Weights of a small GPT-style language model, trained from scratch on English Wikipedia.
Size: 9 layers, width 160, 2 heads of 64, vocabulary 3020, 10.3M parameters.
Architecture: value embeddings, hashed n-gram embeddings, learned residual scales, capped logits.
Training: 267M tokens, 4076 steps.
Each number is 500 + 40 x the weight over its row's rms, rounded and kept within 0 to 999. Layers, rows and columns count from 0. Numbers have three digits each. The size before them is the row's rms in percent of the matrix's.

# layer 2 attention key, 128x160, rms 0.13, rows 121-127, columns 80-119
115:475506459524466470551451452474453472533503612541535493458481416563488496516434480463412471424517535481462474471517465459
116:531498578503473549527522465508457486507487475505473474561444424450451505499504507468529465515514573452440439484450483512
118:519542529465447594573526442513500457512578493532546481514464508529548592459503549519514433422498582538486515411525509548
112:505476500573481477488441452461485518528508493505556546386509511521513499432471555445487443539437497534484461414546454553
116:485441525416445538518542412536491479486562441511492478532515455525479589414496534521466511501498511531452561568511444445
115:524492528475486598556571448495492497489499470485485493490502466549495538486518484447520523512470496501388425490465444478
116:478518547527468404510412550490519466566490481575525455449520557552500448566492499593465568506503528544527499569531437502
# layer 2 attention query, 128x160, rms 0.123, rows 122-127, columns 80-119
123:503523570464471518528469446546502481475432500456488446534486453470461533475454507484566495522505541423418449541439518480
108:526558563465447573521482479504471422502544481524490470516513519530531567462449561495483458434480542471502526472520482535
111:490434508537457440477465545488442511515479456570515504404516495507521494405444510445512430519440526526474507465496455550
122:490479493490449560518492408537494493458539390481538459549582469499519588448462580554527503474455460538494503558526508441
109:518467514458488549561508480537446463459464486466469500479502450512499520462499511444521510477456510499461471518458457465
109:546529537488496439509472538481497515539498437600487457503496586579486444544507535583485545495492494568521517511492471521
# layer 2 attention value, 128x160, rms 0.141, rows 64-127, columns 80-119
109:584573461463461511511512522532551498455488572528448482565427461483529508496548484542574448586542496503500580550534495533
111:523502442407517446457488457421434481498517490400473480461443467417497508500459456474542424443471475516571531537500548516
113:517377558492515559467450513502479500492519473488516524510531460534503520449486561487576530462474468508563448431456540506
110:502458464529561527563463481554512536434479441508486503516504509521466521549503466546473507495506504472430484494555469525
103:514442434523551535499549554522511498510536460524517533416461456530498470387498541584594464442484518532503506546513501491
113:508533454506557530481498458461511463423544470386500509547539529524541509553476508505492446444476499466528448472480474496
118:576435506513487509532502540496543462495539505459494487512532472519570463480414517511511489470495574463453436511518422564
116:512580526510532497384506383547581493503491437473457485424485513448513511539490503604413536488514524471457436487457491460
117:459491565564443460493456524449480471508541565492518486526517565508554479487553519518578465518506503501509444449479540509
115:508593502467523482497530526428509475461532485435538592375496499459535463493463510506479577551463491478485435502544523454
113:540587491453470404466499504475513466420468531486491446548566495524550498524420533511442445536487430572523450536456512463
116:454429425417517491519471486471541536442556480487510526499426485514519556516480532548504515518496498539502519428583509509
104:464460495505596449543520539476482461515479473500464564456578450504512470458488508509519564462435468504565454405564520451
120:461486529544550503415501473510544561513478477507496464516452511523512554492473456540525444467491471567426459492530454455
094:521487532521510430591459537480554535435421550528531545560470494513486546457508481493477540532458501483552496447440505508
112:468468511517522448509527381528495419545508534529548440525467499552461487551534509540504513517530510508495514468536515480
105:525500574512627475492499528469500473520459456541521514511472451521558548507481551549441583529572506521481506519490509518
114:491546472519478564454582584574497526488581526557501487548517436528467535553482551435542448492485526591432484484547510512
109:580499473497522534471498536483496535522535551583516468416540578492481459489530533456454474559513438414539493571479474506
125:555488482507513517461496516503532574501549486492577503515512468480451520456524454515507489468451444520580525559553544533
106:520507516508508563505503457506506487512556488457544486499537520536514495464474469473480435517511473552471442476479507443
098:478524544482530449488473470513584535463518585553548570483424547570449555485505469497522559502449469490534511555487470511
102:519511545529457526506544480484478529505488469538457545499503512528479483486544498422575481480506536523466456492471544484
111:485527469499495420485489525590564472508418536504541494522523568503518455527507450527514497505455435513530511488503489518
116:564483483473449450469431524478560480465548448460461508414518512499564426539424468518541514462491533412452493396543502462
114:433506514469478533501461442506529518473487531495505536574537529506554518521502506501545475541459466529487538468504449569
121:538453500424558413479428511480443520528545534492490484495480439538498543481526553502497565529542539497462548482495521515
118:485517543498510499466512524429491474507466504613483572395472452477446425516564569528492506445551535525538479557477488579
120:548467498522525501455583507523487535482486531512521530439482519498497549458482508558501431511503535571480557532455524501
113:480497475429547459535513427503463558446533561519504484456457537460535480607479447547465527554540477530515528404528459493
119:445496507482464467486535486525500505518609484473480528498463509520461499537490542491434586532399511459483503489498481508
106:544521433540532468495486495491499466485559523450476502530529547538534600486497469476488587576448446412511496471563517467
109:448594504474493444556462472551472455475512569495494448502514471480543475517539545492468490519437476525517486472550468526
108:453458473472562497445422507503488483418539471599495451583489471509503481475419525473476436478515471541529475530499553517
123:544487451484462627519552450413507500534510521464485526511580509388520486509505439482499388524526498527498475494510503446
119:594420467462520458475473498465485507441540468511508530525460429470510449507447448447394513529500521470477445525507504574
106:495507532520487567530487526514447515440572549439461514517532490469578473480453485578523509564561478472517486466497527469
106:434488499450525492456526514505495494553524561492530509506451543480470511526531466535514534463484478506474534476443493551
124:473528537517553558476546500478484513467503529494504432500527516544496493544393513556456420479563458537540529483540470474
115:523407441466529575552575497471498558416597540507450481540477498432443511529542482547561522484523458472441558585498460490
116:480471573515513548493451443501581543483554567488469530551527601489496503521525612563534504519509458516407559545465478456
106:458523521507499544486492529489523542464397576524551486514523452513505487540438491553527470461467477485481534529515526530
126:504551494429539486586510479523564569516421471465511507546450472508494488478553551507558551486447555531502459428466523474
105:507464476515507495459450523461451455497446517505532436566513518531517487459526564532456501511554565485561541508542502414
113:481528472449536465474593537528444371476465494464483479566528572533420463481465534566541528457504456550526521405500454504
110:539488504491455511495447565562497537498499496477456511542472483572520463437470494462521431523458501566502536460476481514
105:448462439471567530530401509510554492441519422538549479568568475498467488486433489554560496449575473520502488483491526458
104:567492588494516530576417515551457505556497395463508520496440513499513487512503496479457571456495538528539492505487529430
106:556524470551452443481532501467523460508553521484463539481556531389474508493480516439479519525458525524453488447528417545
109:434504465494482412447404506447440535521577519411440550533532463469437610510474503501550527514514481465526522523466454481
114:489511520378456528478499500500464468498530518517573481467474560514547468475517490452424450525451541487517494507509481458
106:505507566504567563584493497505500497458526480515486500492548499493559450432473506450506502473539485517492524461501517518
110:447536539555508501476536533420473569467454492513518557521589476545488529480480442526499520537437496516473501512535566475
105:456510504483434490560473603535598480483451475471593510437464456461564419494476480438491530451463528482497421499482449470
100:531564508488512477544538426478513480526524514531443504519521444480539527467520417552534548537516623550465606533428482490
108:400521475461532415493473513486441562461447570461508513504518494532553489522487474480525466527432538493411456461542436463
113:483582414545417542537477525479449544582555538510441488489443504502509547460496510538479457539508599460454504545537498460
107:580508471544502534517478547444498598486407524413492506500578460555567521521455482496501451575535556511487519491424558425
113:467486505535510560520501496505532523549493492456500475586526449518511501478575520550499492401514480538527589524524511454
098:473494512532575480562491441530540481512541457465508587485487414472473529467538476509518473439442493515510508465518521503
115:546497504437546449533550489482584480530536525495523464460507516481489476556518470474497461516486463522487503455416507549
122:457495480519451428436503488538458449509477455526499493458462532488537576493520491495525533476463510463474541491462472490
110:527562476437499445474454578434535465428558523538457500459486439456473515598532467526462470520525528485561530501539537476
129:495565519506509476503486525467534596461562471517469472486518520477520499505536439468471432456508518502441576540522539555
# layer 2 attention output (transposed), 128x160, rms 0.144, rows 64-127, columns 80-119
097:437457476527498477471471503507490519493540539475538494577481518434522526551548496505439502478549494455569504504442416478
089:542522506504435560483524495481505459409567496534495560505494493490436502569456459472473529491607535491573509421529522505
091:517480478485610509513496540498447503466460471536477470523528527519487507517486516488436443495476557525452526523444510456
100:417424475524432501495513515518549588548502455487522462447454512556462453525517508525433545499492463482477453484459456488
089:491456533534526505492495559455487386494448434472428558488491520466525503491511441456534541553563528462506585506532511544
099:513427531516478539502473525470523544517483460492466486502535519532556523506480554559451513428518509588516488486539551534
092:496481545538521538478457579470500533441445528469481480497499504440523466512471509477455548505427435496510503486590512509
102:575477496475464487442573537525511515498448566460532513540437505511501521577456426516428513541461485523475459478504477391
086:500577450476471478581555495557526469505519492477493534536562522459474476491527573528489474472497487551564492513485551445
108:531493484487477439439464610489394513400494501506528502429529411481489463529517536459446570470493512496515491442478529499
089:529557481494414527488470463556535470535490550517560579560519563413528493525554539536582468531486503541459462469498549450
100:510509538486548442515502516456515473508445496498441501499467459473547533535488434493422510477447478516528486532539494528
101:507497516525497410524422589442573470476492413502523555438438512490488455428502540495547488549468445525525516539539475481
100:509475479585536503391396474506546544472498490491560509592499480485490586483499500540456509490508472576477462475531485503
087:481538534485480493494507550478467520505550484554422479451517512474477566520611578522516509454509438561476516515569583477
098:537497456470542410530562500464540500584562481439504502431481531521562521489519488487490444486539529474473439491464505527
093:492502449594498524520526512506453566518520490529457529455507432435480455490493483512482516480482447464489499532547390495
092:525449528525501518557431501496545518493468534556427531465480499444575493495517516472630508499416544438464527566542545476
097:533486484514491451497525466447553516517594546519504581496487507542465491495543456521498512531545547426466544499437433494
109:526418463525553535543514560525516440435517439525492480559443449488503565480524445491535481478526522514462552573510535456
101:450513557520549458516554497501408421542493465529509510499498499389518526543442544445538525476526591545452522508489557496
085:522476523549549471471477510471540470511522490555476467438646472519483483464456434456448529537447468525481433418464481495
091:467494469561487586451511522488487438516476493571453496553511478502527459480436503415477420531492481525475485549530487492
098:578518573420506435468417445490522462437506514455469492450492544507474493535430487568475491506469480455538439497516503556
098:494523470418523465487497513450447505470519616427462512502505476458520426440523584467458539496484506521504520468516537560
095:551516491536505505494520497517534495470506440438529495519594553478542577504511530452520460502494487541567498494501444439
102:502531549442522527506456602511519524540503485437550523450469447464501512415477504532550580451496438500525539477532557495
105:425485564513543499520536497483476467522516544538490508491518499520439538503571506464514505531471443531469532459496464476
117:499448449452498519428432464468498562515519526607511500490426471477552535478522471491457521514514558466558512505527450512
103:559535537496491397514546496538511491588534550511454451515441569482514566498458498514431423520514489493491481459492466521
105:502503485502503500462502434512585515431528542502475467486552515517511552525430483468503484465473514498529465443546532461
101:451461528479526484485522561464465494503544547517460494472519473517465475516492526557461536476529495532513466541484465498
090:481561454512502474499485487522531578441443564542456537575539534536561530532514452515476594483491498517477486430421518464
094:498452533512531491483414516538507562487482443491506520464493569508500486445407474596404506445577534505518493570486542523
096:494490524452459560475547497468494491454546519492569516510526569436545530556433560504458518537532523436509501497491389532
099:534496555547510544572503470526461571438523473466499444472503503445566516430458523472518543435473513520493461535499640516
098:532498470443557531484505538392501513539474482410497444495505458431507505536504520548495472485511544497483529478486497509
091:452534526595525353458507554486477514469557557541382490490472503441510520531557509489503443567501453504516452452540499507
106:511445445530511554485492495471505536502501501486519514553470576480485633473451448567533510430542535503459408502515470436
100:495498435509530489456523494437483525550545495424411456446472491507473588558508468460459517479602503483532533533457415586
090:487485433577521485526507514513436533520497491442495440540533423474520527494498437477456493466462581530512523513421436512
090:498485472482510523546516550559425535520518502435470475551471477434527521474498527511507521597463529450429473532527445511
106:516488516535483497581480487558440502485398479517423528471540452548551494511523529458533507549479445606470438414542486430
086:467482640475501533468531492472509525414504439577480507483550562525465544546545445496489519496507410502504511446482516551
103:427511463422491477416436469496525442446438451540439529431481493523566440549466504463442529509552437479537439518504489475
091:551522464532540519553508557505496529501412565549591461538610459555576533486523581466597500437510526484529513571521586522
095:513442529482531492532544471515437459519538395518563490510468513454566536553500456478473420521538469569462415504491474592
095:510420570454517523535469505468512509431505484457523503513516536528403471450442471482448476536508509505562495447477528506
093:472530457508539478496578488475473535416483511533474499446449527414527464510500547497448519550461496476487485468549416493
096:519493438522462544452505487494485450487535453427509523471491506432497522468536469559477482501539552437536505524490565477
102:481541495533549480528529614532488502493437476610535530455536452506512481548509539484519495472484519469504459466493518497
096:571441484610520541514481542483490560413488480537467448455472556493505519552472505424510509507517533576405493520503518505
098:517487507537549428551489571459505478508504437562537509528542512491532498466471506429538497469514375518545530545524494496
098:562491618624513488563475518528445514497463487499480495487444492506529442460547514508462571594543444558453544516526538454
084:493498578492507532404557530520443552536503589550529494495553513485474564538464563413484432500567497521508525466526427494
094:488496422511454507505431537518529512476510492510530528533554507480500450522452558463517582554517567514423514497484489478
106:453546481484459483428481502434492516554531582535473453554519562511460480570547478522515482512555514421556493464553553534
096:508497495459555562521492514535544475469456454486515477514482409539548484544512501449507561456505518505445502435560513459
087:507554484456524608491463492544527526447475495494551534622512556498529540463424479495524463538454507436478490579474517521
085:474470560502470485492506581464504464534484506477474581487458512519494521525484495535550552489478564486533544487539474511
101:541471511530455417499501505482486490506545567492493546469460481518527511507512531466495525518511457460488445465550520507
104:435484533484496546480555592503521500535495554590490537547521511516554502510488500525482463531559456484489518520521439518
097:487513466472445472511536552524407519517548510510478553504509471466513562454507448557452475445579439410547533500496510445
110:449481456504523591450471517532471532503541482511529517512525488450444620507499531466500548582513536508534475545496495483
# layer 2 MLP up, 960x160, rms 0.16, rows 0-96, columns 80-119
094:495514536511531484497468530506494497569510532494473458513512499520498484504476492484494549469491503524510454500474496576
093:509467509488476502451447456562477484562517510514495577506419443451561396465475477557574554480445472507471487500464563503
096:494428449484468500467544495560468474556462501559479446453505497462467470458530486518467575584479519543533494516519457550
110:500429466516437451551498554534481489498513432504519545549472519521476498449467458456488514464506505548442490473445462482
113:485443476523474414474571558490511468400419546527500431486555467559485494513456465506445490426513539547530505461488436528
114:466512467454501466394457514464421504551497548579513533567512390451501481530485524463507505524467508521484474513493486564
101:530537522505567479535487451472538426531510535461458479495549537492496517529492510518532486506567537577453507490499531515
102:496455534529485464527454440475560500557493515561545516490529499530499567416413503545491490565496485533499509541547544511
083:488468500549450470437559498397504430493484436529486473416476512466506510541495544456514463470546502495524567463490498463
093:545529485540498502501504499493517493508488523473515451461423434502488563507526541492496418532495481504587511512404495518
093:490476445463527448565541449519538534490442536485473430469403508470468492466521575524503485529513566531472473474531527528
084:479493510500516452534553497517472410519526489504501467447510513490498529416415447468438506466478518470517552475532540495
094:582518512483540393487374572512499458482546559518556496516499462537503528484556442531522515522429425550430492496490466521
087:463537493483488500513511484511533527447502506494568533450535429447531494458560555588558436504524448477466499509569525505
089:450480523511494497498545549557458485532522535557401562513501479513434487525508534526565468560490474517494481550436431495
118:493490470480482481454524580512462496482577467427498502458496436449404545484499477510528510473528468402577509482444530524
104:470479530471502489508492428529503505529485485483457472494522613557506489519479487535481516458582487490543449423479521442
097:525474529532471523476420442595510497586469533475480516502514485394434540519466557498508462494435471512555468472547512463
112:512498515508508497495548533435483435511481504458562410534506491491544457447460475528429475437520449542502410489530607497
098:539527478542490554510499551533462526487526484420490514502531485485449507484584450477603553482535448563481487526463407529
099:527504512481493532487543471523478529502515506475514471477460464566525507541496501472517527480456533553476490520460549482
103:513472510521554469540500477523499570538568452506464551433541510481499580512474484499500526517539523473495522530446557501
104:539485467567469537564461560436450525552476481439512475457545447489492554461562462510465599488455514515504510469496506483
102:471534531507506507440512512498467466551531548543529506503548530516501542460456473578531435505506493483476507552546487430
094:551480509584561512513486474582503485519520472574506537536493493523441510525472472518481531504478468494436505455516497502
103:488527449553450472452486512432487494499566509464463498482499485540521499520484509415530517505439445478507506437567597528
084:520498542526541450525497550492473517473517447518491440552528505516455435550489505498504531515512521474489520407503519419
112:449495579490487524549472537576517561517553512596499492426462563501491574537494504511518490501502527456442444516458473448
092:534535447568524507441530553506492495536455475575425511579544474553554476517542486488434447486515504511531507486489527476
104:463557484467549473485476501501482542443459639446567471550551493501510401473535515489551530503502468550506583476443488538
096:412468484620480470558443531541488528460511486509507495540466536554551529563471469419498474539437503486457516542418517464
108:513500501576476541425464525533503592513474463508465525462461587584514586500473576490522491477503487486520515473534514553
089:510465569467502440533487431551503554539422460478493481508507476488475525546518519536511530548507542537450495514448522536
104:495549482511460460495464520484483559478449497504468499507510473536575570532486497399515519472495510474512534482508581545
112:473503554439481491514486530549484485474558598531584506482464467425456497526523474493554518510508511484557522554552501498
103:488478571537488504515469495456515419582512456464483462505491487415558444492532527489511524507432512487508545575482450582
087:504473600501380475434469517542458474499533480523525538494561474532463525522521535573526463489486503427530452447498511477
110:502514450534522541493486496448455450480605495536538489500527477505525534455560507545432571464494440539471546563552618441
099:432557504424451473494489432479435536551542535579493481521472527511461578490539533480497491514573550438478474522476542532
113:460612523497508462523562475490510448510476553398567515461500528471480430475545510510445544513478453550466484511536495478
101:493549470438506485511504539497441447548499479477480493515467443477541503509517468478524617435432534533462517544494482443
107:548480550479527492501542495564480458510530547495530521494554510438551504403493529568452522497468498450501418492508498394
103:479496547568534497458476531495507546466501435502436566529550551524519528484562525550560551433547534486520542483459513576
108:468437481517493500492478492522417544535516486502482542475416461462498475476454495467505566526525472494596513469531504513
093:515482510471464548500530467502477506501447433504498464470520542540552440559504460500520450460457485479491404409472514480
106:407482478526539594531519506489455470612489491490558519450533463520513501526511578558519472473456520587515513512452477474
113:530453417439528458438486512500532571519498552461509522516494475485476519438455423508485501476470534474468564438493502539
116:611479480497503510504516507536463474527515516524511582533521463461474464531438522454475523501540561518523507466572556510
103:540478568520599463514411449451521491494470450519499482485506513506439501477498463580484586448473504524510487514474482389
094:542488540536487516483516451523449485568488498443537474475477488561498486472492508513485396473433402506509513468455445480
112:517437520503551463509473533472457478502470507515489448558524451427547422516484492552465520511477514450439450448563542458
093:392454509550484494563472495496510533575502540557489509506472482533548512439514480495515476518494500453501524500536505532
109:489527472507530457468512498493472400517567482535499460514458520451477462558420502539504592499518431539506494436570494526
094:494514475480546500434477506470453477510527533503497534492540424490402544492422532591509431514528524448456442549536517496
103:443482460474504501477547528469514550491525494479497481551530429469537488544489512454450481529572424498468479470487452503
094:451525461530576515505514473428593529464513537504530535553564495518446467609486477515522571465499601475481518450488490498
100:519518454496521503545450522475487512525479488482442534494468485474521569459502545527590453496484520545501516503540526462
103:532486517598468476492517489540466433506528484461525482503429466551442476485528512521474397504513510466440535451503487484
094:510518446462580538537526449449553533514535464513540521548489565493520506460509514472510521459521519443497495539535517454
108:429514445417521441477450593470506466477507505514500470448532465506505486530459469494502494505546489500549558556465455542
104:459604503519514436471519535506510462514474544514519524455530474490539558503482484504433538418550515431508541534510561420
086:588469511516483544447517495553521440531528485518503455465456504432467541435435463523481505459431410513551549470489479458
107:522458519526531505522383482534497494469487465569510456460525475441466553448513542453512487479536499585544523474439495549
105:459488462524411508438529505450501567553463469499496470543486543497442489424461498527522459475500508539492525452559507512
114:453602445510506497538568487515474515547527522477566563527513490509491519459514517553487498524539513577463408511478522549
108:501492516499436556485497565470476499502444439460485552447480526477565501477555476429596487504548416514569446499545490476
095:467604484487487574490535532488444528467485478462448441471442517531571536532495458514561546447517546468541478516488534487
113:513521496538473476450492557519551529437483540539492462523573408555554579504496501484471518467500488502519509435458518578
094:485463489521458448486546509468563490519538468510462494486514524518424479450519448488520523490522482524515540510434446520
095:486504510509530464549485511467485605491417502545418506497459523543468463519452498558522450549515492494468512437486518440
105:514489494516496458530544416400514510490549469485519519485494453555581588581512467447543545471487464499473518462477519475
120:497448570439519517467560497455424528506572544561503531516534503516473481518566526388433553485524494525503578491497496455
100:557524457473505512499509494467517559510515542464396472485490465496506521541587493472534570419567555490447500555506518527
096:495441533552459452497506529550489545489514516467460591591467521423502467550518515525528421521461505500471444529500486503
107:449493479473505523432550580509519482434540513548430481529562468492419492460475441504443518465489391502519528478517489446
107:524430474457504515505515500554470562481484489537524537509513460524505473421496454488422554543439482544530532463548501512
103:469494523591484426533560510370488487515495520474441455519532472510534480373545435440449519485477511490496493485451514569
100:577466527533495511517416519518573487472510476506423543551473526547543475473490498503496525558530534464544538458522534542
099:565554437529428461545546450527437441486493499480460522467468544526488542476482489581452534483513477516533506498467418418
111:472466475558532443500571474537509525456482508508499480478465514504483519510558538517488510499550494521507478476488458467
093:471434487481439416452477516460545458443486604465546442528452485580504548502536501518501617499527517519526515490528509500
103:513531531460559458521519536530512458580507523495488586533472516400479457510449507498534514562476453517468438557450515481
092:440412487482465502460517521495526561538508487448431521534469484469580521448499561471530579548493538538451434549524514473
094:551466490547478521454490453456473502480467452479483499509437470550469513527517571507520530499474472453492556564472493515
083:432484535553472509440482443533469487423464481523508479450460564524552455501440515580545450505532459501490570521489502445
103:440479459486470461436532512541434524503520495498464474525536536447482504479427472539514396516475474503513542537511565497
100:521478505584545480528480520497504474491575547546538468592477484517470523489432510438586474415437437544399445541489571461
093:509555576527554503496429545495478459463516475474509438470478524487480467459553465473411518543474515521470466501484485527
087:512460486570450497509520487505593483442457451491471474548463551459429499508541492438501505449569509475499492424518501445
103:529454511485520515518522523415555442468463421525451448463501531484405498508521459497511471471522478492497537478508539431
111:453496415476484459515492460453563549543479459417532488489467573540453524470548510496543494459499451565521536538524478509
094:432478528499477488546517520509518511483557554591488504489485531568472481462509543519489452498477471435511535491495532491
118:416561461496560522489492536551514527513489523476491467485561490467459428497538495516507525482475524615508478528487531465
101:524523552577572514533494538538539568504475535529501472483547475445452441484492498469468513492514466499434574444442500555
099:526524474519487553482458551571554509551481560489486467525513482506481503499536596523518491475500526512552548480457505496
098:513474469489462559563463490483353499526536417493464528454540459522467453488506483560479493463429518492471538529489451489
106:459534471388486488504497509476510449554466481559534493465554500418533483481501530514533569447464467560454532552539496539
# layer 2 MLP down (transposed), 960x160, rms 0.0891, rows 0-95, columns 80-119
088:444578608473503502474452528531537501475560569509523473443474508514496429572479515520467539499502482498505472502503489510
087:495515497509486584512466508501522480489641494484473558446534493491570542504512543482473508560585527531459544492493512512
101:471443485585517567466458501518464570481496519526487434444532528450504541467530543505431557593443488505572549505498529534
111:426445478475407456425538534493526467562492425453534516459505557549442517546501483512397463474525502467535508438430567498
109:502529474482532504441541516540473457484507515475524542490520530457472491497545453489534492440495371465427453481535490527
112:486489521505482524417539481498492530503506451506457496517504559570538478508459451472566479499508432470496511457529503547
105:537521462450561498518459564506468441501471502496513466477471494458471544413540461468526448485514470499530437428379521519
095:494478533542472427511505499496561452483451540517584540508554554583522582466449515559497542548483465478491541608534499476
090:402439491499480512544491450471504534523489476377527575478470469492433570506547534482427548486465459506473464492488513457
093:483555534515554527472451502562511524533462559524453511407435507540471528481533516399484491557492546496533483496533474487
088:524466483509528485512532552531502494542457496523500498486577486533544547530490506539530440543513482523544438478517535466
086:531520498493454497445509586484504551521536479530473480502489444552531495468578545503539583470494467484506490625443479465
094:525503471589493429548455483510469470474513529497458457455467544487499509544490412486551464550521465530501470509513526588
091:491496483441466493529506506453483529462518503417574443529524468550489541525544541519474479534544517468430452469506490536
093:528588504532498484519513541501495593518510451578492490522453470526521475509523577488580520598527555535523520486484583479
123:393556576432473543516518568500440529469495444515535448528522436502566501439478518539462487485491452457513547485493495534
108:547487553499527434568460524455532491490499502453430515513487452545540482491446503497478474532501521469505531483548450419
098:483478482611486483510521515506531508463456473482550510556449470501488495525483459368531409514519535511523507575477501610
105:487492520544463409479498519474509442552495502516477527453492439537561466520485493528560483492506579399503458466546452530
104:462534560542510433537479476511474517524486496498507466441470495497451507525582476455433426457529436475447459474436478518
103:475475505492495430471533485528487558464570538448511466426514504528502483532487521540492521487552427535588464536544491514
099:532430500544563508510543552586504524485521506491558586486473511499509558461417451478529541471484499529551595558433504459
102:464455525569464539557425526493477472543487540491506511455477515489516529533511398522502598588492513530484487541544559551
092:544523530489550398549495476501493478528541442535556461580526436473435512538484467534459424523506515514544477444472587527
097:516533572453427505488450562475424498506517530441468488426491470521487492508543507466499507508489570447519506549502534555
101:536491572534483517480507578489474491476516475455490491505530511519482568485450567463522479505454509509403565413550492529
090:541409543460472522469445437536539476499469513576534526478564492461497517482488574581513473520468548485487485561523512503
102:475555491540556519511494483504528495497491563508522555411514580457379510470449489453432476527505533491478458399500480502
108:559488425547467499450511523499479488517451472576524495538492493524512469457463492472452437440487524531500516461430532473
101:490443500460485556531446509485490550510449546456523530539497434506498522475542492508553456469463522505477505476421474506
099:546440464507573477511536523553499475479423516440457517521537527521493408515557464442474464497503505464562436498442511531
110:497483534479603533512454471518494457539510544515439471453589544554512569549490463576480480445515521510506593462513542516
099:562522470499506406533547477458514428550528496476538460517463493515525441530441491554514484508578467521446502429471542500
104:499467456541509430505445537529481533511440511546501502565529526515537566547513515476521454433517563470563468521489557499
111:478456453538488489549491541461467479484510500457482491497532514496482448530523504442525502444471509508538555502459454582
099:511450438493545578470412431407546548456498464526500488532462462523441448505517454464519537467472392527529503537482488476
084:475457548503555514461473514514479481491491555422526545522517482454495521523549556571479446530496528543513481445529523503
103:460538477529530469534408478491480534540530456537537571568484434547508482482526441501467564490512495531395494528551417504
100:507431487514541463546492515452460462521455388531460472462384530587542495467508469459487493451533498515537507525523490541
107:434524506595517491493502551456476455485510535362575550463497503516514498538497475471512522472514479467457487565534462535
105:602500452438514521465514514529481466478471483490464466520438456511552452481535450540597598447450519503497485547444485504
102:476466489424532488483524484593481474528429531473501509471508628471593541473464521545506482536488488446578481581527470528
102:506488502512531557483496430496447471499457540522533472547456447505538455463561515510493490533559516493564485459500474526
106:463519475489509501462473518475505630579495441497455517502486506456488446517510514530458492455543461538416426553465474503
099:503581463474482457484482500512434441484484540514484527531543524501457570499510459447434455450469526432549510523448544502
105:449434474507530452492487546549492551503571456513480542482512477471514460492551479539459513446543554486556459562577468515
109:494479417484549491512468512463497523496554499519501525531460454512440567509472453511416504592445509523488531475426554445
111:626453471521476497535544556511520460501513489475499528540475568481423511501425509472482510534453553502539513518528595522
110:504502467374528505476593495504529485486498487495564522504485483536545528491497511548430492542470547418526489490487532550
102:422494527492452605524529523489486512528620479530484478424568496496427480520475486458462491529486505571506420518504420499
114:493459531481568452574508456487501534499529536454499451484512401472440449547511519593454483481457504475481451475539486490
103:502492551563519505542428476493529564512444478454512531483431484541520520458513471472500506510482446515573514455562497516
110:425497502545444464535524542453598548553552485569469512507451526513500553522476459514569416514462493456581535486527516440
093:453466480486558417556561484465510549537535512504451504458581439547533550524466552554514457469576530471477490492558554555
097:515543487597490516478452451509536532532488515478468502556540541490491525469472532510624456500509498540531524492549524506
094:492571517480590486554479434468502476495518485510565490577495624488495461502454450439520544503424516510479430486473518492
103:445541510501509489398469530493454477494474421418589503500558499494511577462478521537478481558492615498492440453468434508
097:470545497421481528442515487496474513525570491506509487487577533587464464479469584527558447526549485508451535494578547535
098:515496498485500515499557499555519489523443394544516449504509572589521519549504523470476483522531486461556466405409518543
104:519483423502528461490477499458500523510511511447580548535501503442525468501551448561495520494464544523516450491506469492
104:505518443483505482536471485537477532550500484457518512534502458529563560472507493572483470520428531448489527540631519437
089:486460511534477554502513492441548464474415529471526562552554499460557535463579482432474544487521549462438436567521486557
104:530476467547492540494496449467455383495500466535588495477452546486533519566446527433439517512504475534517472504498532533
099:491516474468493541499591431521474609538450494543502516488521500455540521403398456511460570504501545556492503519513487522
110:494547543430507422525597533470413406467451506516568538495606537459422522474546414522517560508530492529433512563476476544
107:472544553508442555480527432492503531487508491496432518394465514463572515567510486479540478506558491513529522521536473538
102:480470437524535537492521514519486451449420510486504421471416560546602536530558520510518559473494475498454511484506509469
112:464532525514472501483552495516556540519516497507400456515526567478522508574493465494536554501558423500535535485522504554
105:475484520481507485513501455454498471439461523432508522486527546452520516507435440432439461492460426547423487442543393487
092:478464511448508467517545513515475557471404534534531463511525445555512490532470506470529517573550467507540468489447495483
104:490497437504505509614512441469505535460518541449554488495492493549497564454486463452539532539520450558563487497550481451
111:497553536502493476460483520547509505497561477481534409465470442521488490481561498451394485534480511511530484550450489418
109:595531452555515502488458543509452493477518528529477463555460449515528518521543569486491452413533577480527435484489538436
106:486452555525488488547518566503485501521499572442524480549510479489467510540571522405500511515478524488505497464480495434
116:461492525547483477453487523475573500492515518493515392452492508484540524516461450574481423507504495492515477512487512498
105:458482382519524508534506558487463477461523509513468531552482453534542452463530445448485485545564468546468478453521510489
106:488514515530512498437499468453480455525482594465429481515476486494565393471538504436523547505499516519447506501514503483
100:446497541604528521484532458503554404500483575508510468540477451588427513504539501510444549488497539530556573475522450485
104:428495493531487501492450415515540520568436519574408460561518465526505478494478542489535507536566541501494476472526511558
109:521465548493537508514524482538498507440476494533495477499489459500454498510484518538431496447451520574553486546488545562
095:499431465462475452484458520504572532470472527440554442502444545456553536505493510460360537435473473512550555526495497519
102:530483435566465473466469460491484525504471560458529552522500496521508510466507551456549507564492505497544476434468476533
090:516531478534511497502518483508497563516490490490532466448507488504562468474505449486475508520417544580471419444572457477
096:533466472533507473437474487477496466477406503446527570531415513543511468586537563494501514474457443475436525533520443527
084:442482528460490442526457439537485502557471561520460517531528488457438509538506525463513437503491521491461515508533513463
104:508490474564511552511561463559471522552510536535473479460550459530561477511541489503577449450520548607478493575494491496
099:559618487451515473501506460614533529470510556437503505513458496485500456492500505486451448463577512461445517577470484501
096:444447561536496511497467567413499476516406498525517461409544460551462509517551533555462487492454442482503471482536476440
085:422545420497543519416463429485517518463518477441547488551563501522462532487485447529497508464537465547482506528461536451
096:496485426518542487458488483448415598471553516496501514429563499466474502533480571504498507523503496447445565500509563504
105:493520480511447474491511431441503500464488472446468536498527563504537512480539466390517471500460545453498469480554478541
106:443479537538471530565464479529476543500582547562508494451494551518504490473497518532539526477488431486429487508445492557
118:421532514496497524521537534488508534522478594489508537454451466502504521470529504513443542573460528525451473550478459456
101:486515514509514514472535471488525538555537531558552502454465467536517527510580570500530494484473538510549472475455513536
097:408469505495477514536472501520530489601519454500520495475473438440611491538469490501504458467527473549454492524478536412
103:545487526552478468485482513503522414532556556474525497476591470480467551453474483472473501454425541536472507541515488481